config = dict(
    norm='rmsnorm',
    norm_place='pre',
    rope_theta=10000.0,
    rope_fraction=1.0,
    final_lr_fraction=0.0,
)
Each number is 200 + 20 x the weight over its row's rms, rounded and kept within 0 to 999. Layers, rows and columns count from 0. The size before them is the row's rms in percent of the matrix's.

# layer 10 MLP up, 512x256, rms 0.17, rows 269-279, columns 0-127
095,193,192,217,217,251,196,164,206,179,219,183,199,201,200,223,200,215,178,207,208,206,194,212,192,201,187,211,241,171,228,201,185,200,203,199,220,196,193,177,195,225,218,234,204,204,165,208,195,188,204,192,199,166,191,238,190,198,208,186,205,214,223,175,221,213,234,197,230,206,208,188,187,200,204,166,212,211,192,194,192,194,198,213,218,152,202,244,220,175,185,195,188,232,200,218,216,197,173,216,202,177,196,220,199,182,201,198,167,188,184,177,166,213,193,182,219,208,194,212,160,224,221,195,187,218,241,228,217
098,183,199,194,212,183,189,222,219,202,187,193,192,191,215,175,203,186,179,215,181,149,222,178,163,208,169,198,211,175,205,213,204,193,229,200,198,225,213,201,184,210,185,201,205,188,194,210,201,202,184,185,224,219,166,208,210,197,179,158,214,177,182,160,228,185,180,187,222,190,228,190,176,213,173,190,218,209,205,259,214,211,193,182,168,217,239,207,178,194,167,206,198,197,194,204,193,217,186,187,188,224,194,228,200,217,204,176,213,224,179,191,239,199,194,213,197,184,216,204,213,210,174,240,215,193,246,209,208
100,252,235,194,207,204,175,186,197,200,183,227,238,210,194,166,168,202,233,204,193,193,206,186,235,192,168,209,203,211,212,207,232,177,188,189,208,194,197,183,174,204,220,180,218,204,197,202,239,198,166,229,214,188,195,211,147,198,218,202,156,156,210,189,229,212,213,171,194,187,212,201,204,223,204,223,178,185,200,167,176,193,186,215,234,219,219,197,253,183,220,224,213,226,186,179,218,212,209,182,205,194,184,231,171,170,203,194,188,207,174,192,206,175,198,220,165,194,222,243,220,207,204,172,182,228,189,199,209
099,179,200,197,229,180,217,197,173,173,189,188,193,202,165,213,172,196,214,190,202,232,195,179,210,188,205,207,195,167,191,201,217,197,186,218,192,221,192,218,210,181,196,206,167,205,194,198,222,187,183,202,212,191,218,159,176,187,213,247,175,218,184,210,204,231,217,227,220,182,177,182,239,216,199,219,181,240,213,231,205,208,167,199,212,195,217,187,221,218,187,200,204,194,193,199,181,195,207,209,179,170,166,157,204,186,208,175,205,187,204,188,204,222,170,213,263,177,221,215,178,197,202,202,198,236,212,229,144
101,204,216,230,177,170,199,243,191,216,195,156,207,221,157,201,214,202,222,199,179,211,244,219,166,206,190,192,205,204,204,214,210,186,253,224,192,223,159,217,197,197,237,215,197,210,228,209,207,195,221,198,198,206,161,185,173,197,192,185,216,215,222,192,239,215,207,183,178,210,198,246,192,212,214,206,206,203,214,216,231,187,203,229,193,197,198,217,233,206,199,206,195,178,209,208,186,222,215,182,171,195,187,205,181,185,174,208,200,200,230,190,218,191,231,190,186,235,181,185,215,208,196,185,216,194,211,152,193
094,179,179,216,203,222,214,181,220,181,179,184,225,182,179,235,199,184,196,227,198,204,209,251,235,187,212,175,201,208,176,149,214,207,191,205,184,217,181,193,201,181,188,193,217,229,223,199,184,188,198,182,219,197,187,228,194,208,234,226,202,196,186,217,198,164,192,202,197,190,208,205,226,209,192,183,213,205,220,216,229,207,201,255,205,196,185,156,192,233,210,195,177,163,197,203,212,214,224,179,203,177,204,197,206,171,158,176,175,205,216,216,209,205,201,234,220,221,224,198,186,209,206,154,200,194,207,199,218
096,195,207,182,187,190,177,223,186,239,218,227,178,202,206,224,194,187,212,155,193,216,180,202,228,202,206,202,205,199,198,245,200,229,245,187,210,191,204,199,200,205,212,213,225,210,247,193,212,185,217,191,164,176,205,193,215,184,211,194,186,210,201,195,208,206,228,211,186,191,224,194,189,193,210,163,188,199,190,253,186,185,212,246,183,199,226,233,196,177,174,228,170,202,195,222,222,222,199,206,209,171,187,197,207,193,209,206,209,172,197,228,179,197,173,216,213,196,189,201,239,201,173,191,233,220,232,199,213
099,169,200,197,192,194,195,195,196,187,216,200,195,178,196,200,201,166,220,215,186,224,171,197,205,161,206,237,210,185,218,213,214,183,206,218,198,189,186,178,175,212,211,193,206,216,184,216,193,223,211,181,217,209,168,207,230,233,217,161,174,185,214,226,217,223,208,207,226,190,205,236,174,224,198,213,214,188,206,222,223,146,203,220,217,193,206,138,213,211,216,223,189,179,199,191,221,218,204,213,222,190,176,186,196,184,218,187,221,188,187,206,198,209,195,153,174,216,185,209,218,207,193,231,198,241,185,229,176
096,233,208,226,159,148,191,211,210,230,177,215,224,182,179,212,197,243,192,174,208,159,191,198,171,205,206,214,222,206,212,202,229,166,179,184,203,192,215,191,230,219,187,212,189,212,226,194,195,206,195,179,228,143,219,168,197,229,173,201,185,183,171,168,191,188,176,217,185,194,223,215,207,197,165,169,193,204,226,223,209,196,204,226,225,185,214,228,212,199,199,195,196,204,206,194,175,203,167,150,198,219,167,177,201,196,211,203,179,229,197,189,253,179,174,194,230,182,184,190,197,195,190,199,196,197,195,195,159
103,176,198,189,183,214,186,167,185,176,231,199,185,215,211,154,175,225,199,165,209,215,184,233,186,214,190,203,171,198,213,173,162,221,210,205,194,195,180,240,202,224,209,209,187,206,226,188,190,195,176,181,242,191,200,224,177,143,200,233,179,217,231,239,234,197,237,191,184,205,187,221,200,194,178,194,215,202,188,178,180,201,196,211,202,225,212,202,186,167,201,202,205,223,236,213,208,171,189,241,207,206,217,208,222,207,167,178,184,161,230,203,199,190,154,186,203,227,176,219,207,226,208,214,176,183,203,213,218
091,220,217,195,171,188,212,224,212,187,221,162,175,198,215,240,189,215,211,211,196,169,195,212,219,182,223,204,163,229,253,212,180,242,204,197,206,193,187,181,166,190,179,207,191,213,182,175,218,219,191,175,209,204,147,177,199,207,207,195,208,218,180,210,186,193,203,193,210,208,207,181,206,206,208,174,191,186,183,211,197,188,213,203,200,203,194,186,214,232,231,197,221,208,233,220,204,193,205,224,236,193,226,208,204,216,219,201,198,218,167,199,182,195,170,176,187,159,164,205,201,204,170,212,211,192,169,185,235